config.toml
head_dim = 64
norm_place = "pre"
norm_eps = 1e-06
positions = "rope"
learning_rate = 0.00598
schedule = "wsd"
Each number is 500 + 50 x the weight over its row's rms, rounded and kept within 0 to 999. Layers, rows and columns count from 0. Numbers have three digits each. The size before them is the row's rms in percent of the matrix's.

# gate: layer 3 MLP gate, 1024x512, rms 0.0436, rows 757-823, columns 384-447
# up: layer 3 MLP up, 1024x512, rms 0.0436, rows 757-823, columns 384-447
# down: layer 3 MLP down (transposed), 1024x512, rms 0.0436, rows 757-822, columns 384-447
gate757 095:419534439516516496536493447486554573503417435468463500485517460520651474501531469528433506554479499406528535479555475439439541541449495619483510514529494476440497468433512474552489456417499515
up757 097:457445390536489500435571511514547561575528541430489472442542494462497491507529508492387497401590409459460483564463476463504541439488516506453542433530521383521512527500570575471485513472477532
down757 098:450586531416495543552550577452460523521444624496335492502511469404437500535523534642484513532544554498501521503475465463490484501602469570449515491523481558479504537498538528607509493432424458
gate758 098:464452505510522440508539545547515482451484572427481463489514549487489518532463432522512402511426428513505466487527553474577593521493587518537473505490428413545593459432539619551527416467528462
up758 098:515485472508384503457452452498462515480389443440480445467470450412514419496519372450501515443524444480448479546517457547474484532476406477469453522550520524461452511406431429491572393531486439
down758 098:480481508570523388544501597435506516496431521531412441497446457513511511520582417495622476452469540485623561425499571426493550448531434501505456457503477588496510414477382429504553479497417509
gate759 096:536516474506459460512534475507506475487467445512517479467560517490524547536490496472549471489551509443553381454446493420504510411569531514467535575455506497584474431568523574445536562365524486
up759 096:532558496471545462530496565476468511494495442473536490572516471569607507593536485538445506521505467567460502481409456542487532361488465537509513494422527478511431496550438588421473584559479472
down759 098:475496484478434472512515452437542511495444458536586455522455553531513455406483437514497543526549627466498633479382523562528454448506515473475531519492513514494562527571421498414537491522512415
gate760 100:513467462605476411520460524508492456472516566534392459487518509432578540510534445460575599489453485500550467534499425479530521495606450548482566490461508484499539455510419591478512551430530494
up760 097:461486480422510471522536617414498503451444455417495521580540486578522456526512545550500440503544554444441475505596578473454489482552594450502419436489536411442430502568475469570562543517485550
down760 098:569465474451505583503526461458531527466488479513454509526559452611439517532437560554472450485466405481540571520468601418515561459521530497461478531555517496574443445428484368492438544428461513
gate761 099:497531468434447479505475478535598603445540488535530532527485508416475505478501518577476498612440453517551447489632577500592468426434539503556540576455500481444532514471451541519535458482475551
up761 102:464521547570478473457470427479475466480510465559485537537458534531439472494422532530531554482555469456470557568443525488540488416493436557542456475507475594471550557526438497444413512439464475
down761 099:564538464501509559447543413471610411475556489516517505452572510475504536445479474611515516466496382538528449533584523464586491479400441511559541552517516504457487420571455510502458527565468553
gate762 100:521591515518502505428501433444569659509434567394484521544513513498530505521534494492567597541448443429511553470575472511489506486522488503522497442483573502470510472523548467381448431331478437
up762 100:560454561477470470477545518466573438412500545544473612491399506552577529442470488448435542512561567546495518517529561553621481539542515608488480584586518459481490391577613506435566519548597501
down762 100:520499475568497430437557546537566486449483498450460501532423442497562521467521361541476575544570490508482497560413478506474425479540548552515530522582510537455471609591631607540496542519542532
gate763 097:479481475534519495481440520504446437470470448502465442388530590544552443561550520444559540557479527507549500485534440515545516441514340444546396548543468503427419410530551439508437414458535552
up763 096:441519542569519500463493573416493463436563511508439457488541553505556471559540523439441521555486444526487590550482474576588456481520561522530514497457497480536456658490472412446508499534448493
down763 097:514502422458534475433496482451436486471560568394381448431507499528570519425564462490439511517410507524535427483466514607456461561462432403467410583524462568436386499411510548552518526494489549
gate764 099:588541525572557502464506473519450529608504487530493493489448621457508455515570508456496561569455473534483407464509504494505512486569497562419423558397596482526490561456507475477413425453440516
up764 101:379529475428451496522569515557454468504459618551492445585396540500502518401472397503565498449522494541563576432460493492600548433465538431430553463452497549492473523544506492437467603445445412
down764 101:509397560482504460433504559522487458525527647502288499466517564531547516490550421495398473554536500447588382504596530500572464584486477509448476524467575525522481489504414439414480511519453485
gate765 099:468584513592538473515511488475601470507454459485534451459477461618521440568518467527550458500496469542517436473493500421618521513477495494455499516518432549611589484550450528480459486514456474
up765 103:527515493444496471543387414474517536521506558430417438482418417529433451524528494553576617501460482602493484537559472477511455573493430502509506432502477531553513484461529540570484505562461401
down765 105:539537541548478536454487498439537536510499486487427585475501429542507459525488508495468488466507478455426424485450454503483456561608426562502468581515447449519557458481486426486427456508538401
gate766 099:497454488444522495474537491529472451534463522466495493579420562520494475534562544536479488520553505517491516519487449452479467482388428542471476525477517431512519539390382453588423516457431464
up766 098:504453582437385463573519539479480556519520471513502571544490516499494567497476570473479442537441482505557613454501561550490535464525543410479534409436529441458545499516592555487519621549549534
down766 098:540548456388528513614477537430414505649543563431376539562590587457453563489498563521454531554506576553446592491536572630455571403565451498491503417508454495451490616509620475467497481529472513
gate767 101:486526447401520508481420528541575496518488487528446505497525537489542555518420556574564560522488481484449481538539496486465534556483482477516545516522526452561384560570597506422492524483499491
up767 101:492501471536509511462576455495525629369382475437500511557527518476492521488517548549555534504486545470469412461560478485427499524463528451568466473453409420476492546483434443517466473452472488
down767 102:446458523607369462495501437481512444580490395512484556448508495416561500499503552501537494523592548498550462405494492443556492534526531492572523593404452495553516595438457473526572493433601502
gate768 100:533546504402470481489468573488503561441510488602449602440467456503580499510390526417558470448418532470478482485508549460526490569486452481528510503525459517564539478469460501448501506442519488
up768 098:548497581588428505475481501531458465531504465525511480527566493521614518475450484593462488489430513379502437490544559534497519453526460435477423501545475551530488464467452542489510504512606453
down768 098:543461426535471514551522520533565524588545434487544470491438496530488512486562400446594451488541479497502540447468490592519449535534483439542474477445552541466471492477427525491436465456416460
gate769 100:535515533495529434468564595473474487546490530479471461552564513405459519411467499475530495526415468432560516521481501519575471601473545456589478423478514490523612535472510400497406528439448434
up769 098:452600506503421428599555450537534485516518439474547525526586489548517560544441434528492552476450446488474484492488448477454520549459482570471514496503508463568472475456487442552481520570477484
down769 100:501509486489530491458541490512488560542444397423426575490404462518464451548617509522455576461501437487534554479527561507513553415587480585500506399527441564543486485558527498592508511453457497
gate770 099:551520368512515506526523455532476514479507472545483494446452470543565484490476592502500469477498485426477561499493508413536356464544468502515512455536462554493480529502585553450592557544492444
up770 097:499524458471576484549535373494424503498456497561531439440556450472507363566639425554448571469473474456505552521605448491486428597579452527528530529506493541513463568393480411465493511462462508
down770 097:428519468497487507473487473488523522513417452491680540491534481542481518525523486403549527482540526507400523521445493512443484529502486559528459428564482574501450537564567513435560525488519589
gate771 100:484502527377491517478502543498426517460538537551471484551586527594447496497557485494477436486482422459479546436567588425453427495408508529421518518478485581451513597549461538454489554525457482
up771 100:422462505450485532389486421420484488544546425505479527552534451526522574616496413410457530464565532536489515550407477572416445481397480540522481523453476434540479477561556581546428491508510492
down771 100:519455532504543456523512531505495538586500564522506458535544538519530556504518549614481491467389497470536469450546564486547534605366493417508475497423534417482511469504476512539396431495529492
gate772 096:438574454535509473509517400580457532417526561478450442471454491473512454448449477551505406484543504486543523480535545497521514542493509439487482515442428527481470523481544474463470460531565471
up772 099:562515497594548557548451537544493616455603462572454489513454445507518450518449504480556461519570531548573462607517595467566509554551453485473381567509490564494437533510496511452610599489543483
down772 102:585539551478564571505437423493353471462442506544503553519478489527512475572419507501552515556512570474473522527530506547550567427471550595550457512487474469518421556529459514550500514579424521
gate773 098:559496518503504488454548520475584490439513522486434551486537479538555474485495587526467519562354436504421462576576567473598557478445465598578517404507560545508469442478492486454553506532503529
up773 097:527477455529379479530493529545474559405531442573517556500555471528471523516483483455564541541628534376459502396452547518528520586543457519567405443468468456468480625588400549456471510509595602
down773 097:590498487591506502566401452544603465547529494519484518531409511475513494462460496525495426482516445523558533474526533449469551486422473542503436556548421448453404522428521444497394484447465486
gate774 098:478566508464464543447480457521621430508510410542529491533602495444497497391498425435538570423566546496447541561526570494510495507505509499509552531498570486518652569546578515544579569527585472
up774 101:406538448426457542504556478499494506492487529529480470550559543513466455532505414491596554490479405502522540517543500497483465511544494524548465497415491462475489476457503477401472495438500478
down774 100:438610518512556483427499512559563523547474472521536530497472445491495573462515565523445469448619469492510460528412516481385509500527457509498525548523457434505530531585552532420499468461532615
gate775 106:515460590535541401531446555536547528446549453466481556512418474503462444578481596498571530511488521484492510545538544474497533560567543469423429462495429539567545510487553465553428543489512439
up775 098:509455533469680473459457525510446603461504462505513476496514456526524565443494512490505646539507426493538598432504493509409377437480424588546480469475509470533518489522446567527525501448521459
down775 099:552449517513457475419551572510503415478498454477484492578514506492529518557414595456449428473522511445531522471513589513453531508424571394569480496506488517512538549483473533537458555528462537
gate776 101:574514565462525554533479447562565525446511512488401509525402516480432554519460437447574498420464445493426586534557501381555482499471585471525588426495496542456529555448555429490461486453459518
up776 101:523509424488576458539533491601445513508499422457501581457504458514493530469488539428479457504549515472453531424499557541534518529425493428523464515464408578540509499518526517492518490516554499
down776 102:581546534475547486485502555548417500495460514558419502482552496608514546429487456562461451445449446413492472589601535482443602492531344433534531527414426532510448477455491466566542465641501583
gate777 099:598501566463599403500437413551581503464452426501481601500569523479617504522575466483530463424531520556462449544530512505462488481549472527537513592456569545498553629518539498513633451486539471
up777 101:447478455438582599622599408503542496447516551545517585431556493502455425464597431567408448513524487461482448504533525458477455522494470457437511492452473507462521478470556467523439440416447504
down777 100:464461513569527497524461425420479501500465406513650538443424531432488537475609503514483550441533416407424478542496483487499605448448443563481468542451506617542472536398502528545520463489569424
gate778 095:487469577485496432421563527449576479630473463447479501531515572520512467483526473507568545590577580381548562455555450483536446498486562437512423501548513447511540427594589520488489508488452454
up778 101:510482586599556509424543447551545430534458445440517511434499602498505508501557486567572506667464562555574493427482473488531498535520498560564525447434502530556474512577508502397514486473425444
down778 095:497500511493560414552490467504490436471523386495771547489475538516502470438484451509574554533525540511530466454534531476553587473463502539511420522427444472486512493522463547476545528512511450
gate779 106:442505551516551462520589439505510394554482559499435587513500550518580462475510474541421557427478466479472441462538476423498471518549452417608583546518423520577524470467525562492463597429515470
up779 100:494516412507492534506473563515519503597516522538523494504467442529524526486477430510478458508350533579492570524572496466530454500528499548482434528566520420574458529444538524454635496515516468
down779 101:489479602534572587506454426474542514503527479588438481499453573407479528550438638510506467564423550442396529571572499552536521472578465415460457507511600423567415467564470455605546470503500467
gate780 100:510523470512478522501491467490519416556574420545464502448470604444497488502469538388497529458452450488577502511672479493511575463538593437571527495522459494524475505485560487510524580486585541
up780 102:630487501475546457508372512573491467550509459493512612435411523495534498537513515497562431498456472578476491515499424420476494564546621516491578516617523543464413481532559516407483513479487524
down780 103:565402436570509392354557487517589430538536500532487544500425513414508506492472488481607463608496489513576636540505417591443462504466536517442487501557503493519469420413512532509581521478532464
gate781 089:523607530481528558511462518565570420558473504445510514483521510453534516447480501510606508475483502504512549476410480417524545460517437519509614464506577534577518504483571505501465538460518557
up781 094:492420524577578582507529533445529584457526581429432433492339505534459478531525496534551476471486545423466470539444468445577514529495495513503508459481441503455499553570528565564527413526493458
down781 095:458488439506518527419489601520562511487511447512645484498569552555558447390520444401540468515420490462521595422504546518532565523583499501429456506597610490599456492437440501479534503508598495
gate782 096:515525476500485533519514571496485500599444486487456520484509538531544572445601457533478595484535450529471497542528421457448484496465364523598458449483544467488587469569530575484449373515446455
up782 100:428515569431483516473507506574431538578467530541543501483495496485470412490561502577481575455435566506541430460521545501563406537457515475511500518525514439519498561430479522527516464614414437
down782 100:545436435448580472487519483504533494468459442422635480570482549480577437566498547431448450482583542493576509477465542526444496581490389432438517534489555515454438511515468606591533458547549395
gate783 102:373498453482501514538523500532539433561572501463442483526597487553423549468527486472485597591448415393531430394626489458493634447423478513510518511524532572486542460516528572587514528530426467
up783 095:448535487497584414471427516567562479501527537599488563486473584584458481455451526531470559426568519476466530510435517559489514496461464553504532551528500532496544464582463632510583527483485421
down783 098:478525393489534470544497435554514488515533497516452535540485483558466454461508530551472473476553503444566478471551565508480552532496482498518511564503541487499485531616526525456478461447517483
gate784 107:561511630548481406508450474450445526571429542519441519504425647590510477580463517509503477505460457506504535484543435465526475402519488447483544541538481466498477530507495487565430529506450428
up784 099:469469501553434476459408464455448589483426598482448500527388528485559464481410445458527485489456413522499560453394520496521505504441454555562579472456409482438500547560486480445531479591459554
down784 101:470514508439461473482544553437517511461470473581622626481533485477499410478517544463483451483503584502466460385439442417463511469609518602459446469561535469460613482456491517475505529488403481
gate785 100:558489502571485477587530488528535481534457494479466606520475521527509454549529584519495451550421519506414525542433524437556495481431480558470464516580489447551534406371520491534617493422531420
up785 101:544490489487538485476458500517514485460455500526513443521477453449576454510404486525540560492398533629567559468515499474513540533439584460452507473560538449468552525507503414575496565534462392
down785 101:530554533457476577402539430468451490492543536463433528529567541458517546554494523540475466454522448473624515607538429551461485545524522497552562478563473468578410527527507474582529517484551590
gate786 096:454612502420501532435487488539470502557537583472437537658411377444430511521447451459467589535397427452529528506505570465528466573448469512432599575545486471511477498540506436482498488479453422
up786 095:445458535549477511542474536484569591537473563546490435503439584521445512455486519508549589481521512440481471532455589473575561547505512484445484532494516471503503573473477461541511376431533520
down786 092:571476502489497600481474514542485491517489449478313426488494477501404521555550443528579505481565578402440412473428501502466486500484553506400497504579455431445509573515529471530484425530475464
gate787 094:436526486535489519502488536495507450537422506554405491489478508386451402493518486500589489510486551513501562502509492546494494517446449441417464549482385458549571443569486543575599357558518472
up787 101:503507435499521424473407543484546503556574502511514563460465505539564436522567540488505628563426518474570466484549430518539477514516499483528587577513511445520452498511455488532505455554537477
down787 096:449506482451513459561480475581534503487447448489655511511506459473505513613454536455547553494488562441478509600437515463458558470503499520553500559541529531451369441488532513469446534498577443
gate788 103:549543486581576426488487491620562490481441522489489453467527432585443498531482531455457509471561519453445634501419489488505458458592554533552553491559483514497482618394522410466506538545445487
up788 104:575533491384509471455561489487572476544460450503500525497426510482572491521552526523467550523496498588522407544516511552490524533438398629512525507446420476490607439556610473474501504421530491
down788 103:449495514462443528551494491520496557500554572580434465494421561497516500501546488510540476499508548509529489526488466481538542495524419575501584550403586584508581470515568489429521503508521486
gate789 100:541442486481551450481435565532464474540469496499496473494409453492495374468532396450596492460572586506518585520500475497454497555492540480529488456493512510531494497457473532578565529443463490
up789 104:504482495493494469521396530498562575437512476473568455481451442557515480497507476445482410488479528476482527489448501487436497477475524554504503440508517439444547536501461569480634530543542536
down789 103:514550468479494488424631495550499504489496574580552511506511545508447534529529480527475555519423443488547462544539568563556555416484507491489503542518442513425466498508558445396432441507547529
gate790 107:465509534426434488562427492548550543531545478504473594496511535436514470527549476445502525537464407459448519562462503498505468501575438463580484509442586506533445436551502606398550519495482514
up790 099:500623557466493464475428474536437470527562518483503492562468399535420550461437492537493496486550585516540406508452598565495562537414509488521563564595480606527549445385534484427529464490410569
down790 101:463548555517501456587587550500527529502581447481582586470513503481474513524536556514472466481568476441497459435524454465572482524538531461489427476500363524471517371505475490595508479549488437
gate791 099:538401457474502365506512606429612490432492488546451516455481384473502457469445482448424587501510503559511557495531478461606453492481500495438489453410447511492533419516514536443506531524489441
up791 101:421419510487515520492569489448454495523499465476488518453502519541492558554475489515454571511485581450587485513465493500503549405495587472476602464498498430489562452441484466504465511571538477
down791 101:404514499405476479443398532435505481499551600569532510515468505522441506508519524562541525479471503570594529507429417515593497438464629493479495520586480474473513529492510463520502569525451503
gate792 102:418508489462511417458490390599483554517495497520470529470489462570436541463460486457482434447520496494509441479457533439530506590573505479455501571508497477497454501462447575500487533439445553
up792 100:488611495511545418442475469493578450457616475585511506528443478513474492580485461465405500421520558545505504533488504500523521551465503464487463589525455566408550479521504540511520455529546533
down792 101:459568460526526457504492519518409472603461559474472568557443490538523489444493564470494531518499472443591523570509495609563582469508542506512579517487487573479469522593382485593456572522518484
gate793 100:512548512462478398476515455544515408608388519454491587427471465484567518526594464497503514563490453477485579494509501467490534500535481548555553443494502544518490547484540538572454612486589550
up793 103:488446572599585537446493358462470470519514470466527467476511511560458476604531533544591537519433548589554570533431543476509438516569567495457520448528458412515474524554405526531471472491510551
down793 103:514511521475440449446467539454592548592563515613556513475522625477499432466418453478487528534469533567517507538558483540507524597480559550487517556454495498464477433504459526548508535523524442
gate794 099:482461489466559438392559402531473512403502494507481560621522477505618571518558443492566539430512441538558544571486415480511559607475458493415491454398549476559490558470459530533488493503511346
up794 096:449540560551530487491488453496487534556449566477532467528523496460516515477454442397465508487514420548543593494451479511508514487482565408450470520465541399470512517514473505498544500481480467
down794 094:604479472577554548466449481577495503468479544510360555420563468481441562409485449465464519546399568501483477447449472575533538471482490416550459466547449539405498454452483438363372543493567505
gate795 104:457463481423556494589510373543595547593520572546474496562560497511429529451525559403469418453483438430550559506576460515495449537565491447463455457501481555538520440455436581528451486497504483
up795 101:476569528455480582550509457403506475483555493577486511567549453558550486601539570542446424508526506417466500542510533497463566527537479497478477509446484554543508595488460493545513496476481618
down795 100:567498476401579512475484535450452426631567475447531518462549439484560535439543487525608460485478567513521382444446491516457441519565419593485474393545523513495543532477556515412456477537454535
gate796 095:542507512570579543564497543467471490454479426494501490499517527462542520594553567518540550526482463551560481508523400525511519549531427551496476523414430602498435514571529445609414445522464408
up796 097:520507542515591505468504554461504502530624491499489420460503523452523524478533466578471528478593458477532505470487466503539536469460573579494506504417575505535530514530533599515491497580483504
down796 095:573554507508476491513489512474481456522439544406451593438458452519465504442485515458510476528383523564494547554467520543482449581507511555487557631480481483456440416528473501559473486445443493
gate797 102:529427483469612532415487479527490517427572432495502503503592491451459489512520610447471496530585462461475540510505549488494535555419502485558508545437426466519462508535531508486483523509476518
up797 101:475586516497523388569461597463391550421535559614530504472586547488529528478544488462508508411492419525346473457463570510489505512471497480470508557523394549485432496506478452495463480465402509
down797 101:595476414508457496505495556374421506514502513456600512454480561456520534469504515441572566441524499457463391556410568618469527529562484535459422537455557415462524568533491449500488431504441471
gate798 097:484593589470502526543546460458514578457523594528466545499513495461432468529464533510454453582571474599525509557547563383462491522529421510511544443501442480458572435504466472589506541562442469
up798 097:545469481485449437468529458464427389517439551486535562417394534479449433526543554462420488528456517484505478538475518460467468500439460496512601488498495609455508464502487557475546395516440464
down798 096:540548448472483489469470560501602528505570591561633459460556622496503473497456472515506497577505436524486570527490506514470465532530485501557518513503470488553530512518412543515504451511506545
gate799 096:450362589489588431557467546532608426503599577472432472544481506488453499478475552574453459556528470549503448503439512486467441529471529497462414506528401584533468505464534505593508609579521582
up799 098:479543461522472411441492415476573565591459549597451552500488575615454463529434454531507480482523450522570577533539538508495562557440511491505418580476533485418486484500488488568498522539578501
down799 100:553504446563518626518526480573575524444588454505534470473613480517426501504519515504489544497539469418484484597520441475557430507423580565520517478541493487420524526584532506469424400533439418
gate800 098:466547562386502508575456493490551623512445509437485432484506422556508545577503475549524545446556451565405522510487446484536440467496443537465530445504453519580475435400542495425383505520565467
up800 100:430550488482460540515511557524497433468473478461527478548477529486447481564495546475555557569562437507503470403472599480467427448490458551546444529364486497452591549552532449554590590608551525
down800 100:426499602401500547415531520578567528549491464426625486478408451534445393505597522499580502498526469605496455539471479441513473527537476572505561519496478475531448508515496419489469470509472477
gate801 101:532476493436588534421479536490452441493469488458485446533503364437558485633478530558488526442479399508507429511546478424526516467402503442527493468549425493467567585520579492572522395535518478
up801 100:557569528487540513426490501441548485483491434466485535517413543546444428475575472584578571558385507421430546400464532524422521489507494497379505496485535524508475482509543435568504474397541460
down801 099:529449538554463447494488369476530500554553459521479499518573437475567455441583516414515560586509485467446408463509505499396502528461543486552521428514452492490540351514469578511444484532599571
gate802 103:575519578561533555514437555464495534501453513517441434501515573502531477529543503515557523480463444551468477487514539468528430487467514496411509462452547492517537489461469452464502539506442507
up802 103:524535527460479473406504524539441557505502473459510468487469474574491516484518484515553434563530489493534438436432433547466524520617504487361560561448450487490518507548520490523449390519478464
down802 103:458523512497516455499558528462550533447461504553529570487533546577579423520517593479542508557536449603518559524438567443501551561560546520466545423435482536516518420402575427595397578460444574
gate803 107:497539490478440502519468572531514575491581658486374555439556571566425434413422478451564437543437498529509522493490559419467454525581459476515407569422552460479517455522631429492564520462513504
up803 102:475532510503541586527439512484575572409481482580531566503628504504450476538512493465595410502519524513504557537534503542596530506537461485510407528546474512468537471465528578432456486469518534
down803 102:487524503491423498499449488518537523553458614462455497459530465475498557475445521486522554513477557522516549423431451524503538552428499465481511498551395477537537482441493430494477455495570378
gate804 097:448539475519574429426386498471498589520532513509488466503522452398494446489437480501457438467460465490525443554529525546536513556497521444549557513519505565540445562515454528469518436463552486
up804 096:572525442619481522562463507499443571432573505411515534538452489545536472450433450494540569483468554514487529513523597452446537598485487585484382478489472489533489512510520608567481574644433520
down804 096:452548506495476451474621552524524570494573478489454508476445495536491474476564519442542590496537428519442490522610472460507463486522477511396518552417507540415562477546595572575497486546537474
gate805 097:579492537394450533464520480426457485507427480565465533542418519534574405453554539385486450444513494438461488587536534509543412558570493557537483479516393535552510511426527506491534475436520496
up805 099:590476453552530473590558472450408530583559507531467463490530514435579513492514583428505580519521466465462487499457517435522505462405450524453481447500569484537477502428521482422502541465456557
down805 099:480569469394490501552615549510623447547534578512562500598443513518496429416534628527481512428484492479448483503470586470514465589496485546492474547606563560479529552478513495579587498541473552
gate806 103:508511492477514441485513499487558397610394501493492506520446529493474493484500496447570453505586452527502540448517443514420594411509469522552504472525456515549489493449548428502488515482513481
up806 103:530540469510395532558532622506539501493564391476481445491485419562516522501517456461633568512417489515608492544475482496525468556354521491552499444499539494471519541565430468534441466577474522
down806 102:466445504608510505417470548526523488527540482541503542464434483541502521579468452604518534591531469569539500493443409509451475485461426455527496517503458410465449452483500437436509400509507429
gate807 094:600475462484465470459493462446585513410529502444522462510596553438432545537417482443451546578482540606499437452549520484548554368556538472519375505499575476499493438504467516566477484567541474
up807 095:544536492474561457462496523419443510515479516503493533548439558468471475452440429551514556573554529518516494430547488540427551507550409467484508573505501448515591514517589613508524500477511472
down807 097:498528511521573568542616445557477523507499570486456568475403537556442560530545508447518475484583430437525522503564560451477466536554555571470444432484574517529449487452457578498471442538484458
gate808 096:520490446533513473594519508482504545436484448503453539488577472460494471541466542389533608579423549406487430463457469473545524484534508472508507516471479495495515515490578592485432516495553561
up808 102:512595596444435514431456539465420510510511450474581459563532486567497512562456464626568484433511574574532431452499454472487532478437440514534594505586548527562546493549447546559579597507467520
down808 101:545505505521511479422563459536578484634602559468558545533504530489533491532451543549481454550422539577545456516553562464378445433487420504490470482519524509411485418458461485505435432497477523
gate809 099:516576526471454455495456467538573553587366567457414536537543548475513530492443574553552545432523474553596551409476490424568452444501365513476600475533428361507543502493513457477466481519523500
up809 099:405490491463546524556552472446435544571526555525524506568498419544463425560474551483529513418449536538496526505447464489497538512508464527466572455427446472471573560471477532523466413523511528
down809 098:503405557525551547500536449461508524472531536580824474549601478470469418522631575464467499524446507461531515624483547470446475498457511562434536518435484464570550438479590483616513453530559478
gate810 103:501649521545549422569502506478495407561515548478465513498501472472507508478434513547535585407481478552449514526480472497502527485498532465533519495523418520483556414566517391359405534531530541
up810 100:470524484569546461475443508471510550469513513478506525397534478564548446497525530540507526476558510511527549549500558534567507498477556411506514510530516476423508585543575445438526511436497511
down810 099:543464533590493515457508548514490465587492462498606511459570512491514485507472440495496542532429489404491400526426491448448545433473545439532456473480465447417567552551423448508473522507528554
gate811 102:482463509545529515422597480490483431550526574450452532486581586525525598556523510444471450571562438514473463375533610442495564556495484489536464527476472497486489458466566513379416534509554503
up811 100:514503560529409499385506488433505533525520505499491531500565542473466459539483498488434530531548369440421509492436406484386467561449505507472473505477523488437486560533486515490488532545545468
down811 101:482506459547488565475524422494476496452475536494488525568649463474550521479508537502513536492461478534408475523435598538439463514469576592579497507485514528431545507526467619470504563452509442
gate812 092:498500463455494442502478497466471507518523509448443619493588509473488541522523478487462536430568398431477487432532454475457466476503547561549492531483534518514497463591596557432501547492535567
up812 093:437542439496472486506432533543519372536538488466487461524476453511556524571544508442428403514452512495486549553561598547452501408593496451508529489442539443461473521466530487495536512501447580
down812 093:594474462504557400514460483613430517514495497456319464460516552482480540407505432607479466491431507484605480520531506538572440474470546548466588550513425468479448541437408604538535474530453441
gate813 098:492445518544464411518499470506564469591511549493477530568489521559521536515490435542442549545430519477524455567537605486460522579525452469368415524464452616579557534406506552524480565553430511
up813 099:345508514495528512402475506451455428477499484581503441564462511457575471535498497465436498606417489543514454506491485492472492567487466498522641434515557552521473465583524475502416570525483501
down813 101:548420445452462488472435487441502564482499517424514444506544422476500488506602451539472488550531477479432506497552445583478436552438434459425385540470446490514504523445525423471533494515515506
gate814 093:574492541480514575419491521530533463517432499501437540521523440468483501555494481488526536457531445494428472442507497520515444427527540532529528533461522514619544458393527519444447412483566416
up814 097:503408437453616575519494418582526513542556539531511463481543515503542463436505603594621555496459477452514487527563448436453470570501497465550512463530494527505486382474425465393480494539492566
down814 098:589522578461551470522460589536484565493417529422424476449424544511379465428438498500498501512545515493567527413567487486524483472533510477480476450513345514490518440562504575521469548521502512
gate815 096:471511580580568542466546483472534508526479499485488447489543488431441577514435569498468515531482432588491596436560456457524436514430498418589555421440473488436510439480450543463393453532445515
up815 094:539462491534453424457514485491463419547548572482488537498430477497460536539552471544433483549541498416579439496562565549461649572576471519551489425566472456488622473488537461448467498456496523
down815 096:428551454413525505506476554500441548518508474492547425488550441505502552430422501523521504563494502466502368475489475440477525599527479586495505483540392408445485479528425533501480484419491500
gate816 124:474608500452547513469383469599523517438565572401375556578459488486552500483436496492513484423509416472441560404523459361529522482496425493510522547488467436447508458524546514528512541551535487
up816 102:499639510514500476500399471505437531525458580533519449512595547454530513514447534415565440491469432559547509502496435474430468568563419487440482532430507520462477517498447545443470563519510492
down816 103:408552570447588501409473440495637555549489495440568536470509523456501519480433528546494483507518484494577582577482455526482430527525568462613594577439452587478549564539575539540487548537510555
gate817 098:409403459474588518555540550449493452464393523517484507470526526556456435535505564495494504478532521516491448473541533534501455575506479461573623435482487499547463605436521514497485472455526549
up817 095:514431482383519513527548514499503519516481523595465439541504571575512489463495509475422516489489498535467512533481485571548368500496465541482528529585524460552482437347469482466494538518494416
down817 097:547432512448531503433467477416432535482565538516487382511497452422433489506487472456551445546568625607520403474514476535563489552539504472519533419491569602467511420584540510454547478535411609
gate818 100:520496533519540473520466493489511590507451530526427563417529546394517426479474433448552511589438543490497573577536536507487543622534489480531433490579507425508482395467484495511488568546489492
up818 097:549534514442496485565631433474501467481515494417440472433511464531433508489557552485515467532495481384520478558443469503513545440476545531428472498425511551549533463493494509547551457374533501
down818 097:537511449472503454483567523583546510534491489442462458535460471519507401516528450428468451503429569503649555415387512526494429464466504545470474465463376585471468483438456454468507535561436511
gate819 101:505553542532499404582566480482551529376381554433473464500492516472515479476489551433497484484415526527460503536474595510512480529503514487485564487490417496542467526493528517539572532383460457
up819 101:540499436475406491499523461485510522573398555472472579435469562533592533443531467495559457555503507578575574461508507528449487482476486485455491585483472563446493559559516471433453475551454422
down819 102:523549528479530535496525452568492510530574518515523422495505550467461466450562573460441484454515413557567399511608492474495503484485518489454552494500573468558416461512585521523364539624539538
gate820 103:628570491522528449490465473436476489456506504557457448394426573450486421563534440487362526524551514535479539439594460461552443433446514385531437437534515524475456397624512462606518508522524479
up820 105:588459433468455448523461465582560492432560463409539490412408541384445503580549459463522467533465514619491532449518451446466490563497515494519489470542522514519485499465487504515498460483526557
down820 103:476486526381489602420445507542580511544557455512493555418477524542557383487491533496544478453538524509484501468492509466523483579487475569436491428543517511542403487482536553449507554559496567
gate821 098:518532546403489422444470505490609541565496590565503583399488557432521497513427512519444489506466422536506581425582533404543434464512416371518519580519506412510481404493507544480522486470452497
up821 101:520468544505500530459456476534472491413520486512446485349541347480563456566555513489548502486533409482484557561497470498533536497439546597561416468464507387478451487479512541422471484537535513
down821 102:563579541470505496570563432593521542507551514482355519475531457446462570540520579572555525514444401514502514524518591471458525443540520541510564508477535486482479461476518451616479465560523473
gate822 107:486540578538494484509541462606501603512447481504507590512520464468545493493526548542600458449524488407537527429547490397499459539630481413491589468551430417484565485518496517446409541480462426
up822 102:553498489544534486506524467488382532409473495432470509469398519474449459559514511508553532562364515603548544472408445523528470486480427471429500480527520512441422427555461436482474450553549510
down822 102:547424493439507582500522504500516440445464380586580597534549461409464491495506516460603602479415529459523516556534488501549509408484497507375530481517458474559452491551483435554497474454502459
gate823 099:450524466463500450564559489461538523468524502465503450560481490464551445573497450414507451535518444476561451494498571503503430526473437437418614482516495545578549554514470509447450441472433550
up823 097:499541495508473530358548433546510521496454520640470511422484508570406554569445492494537378565604506478509618554530462499492604482504541518523559563494505449447483502423544454503571477578442536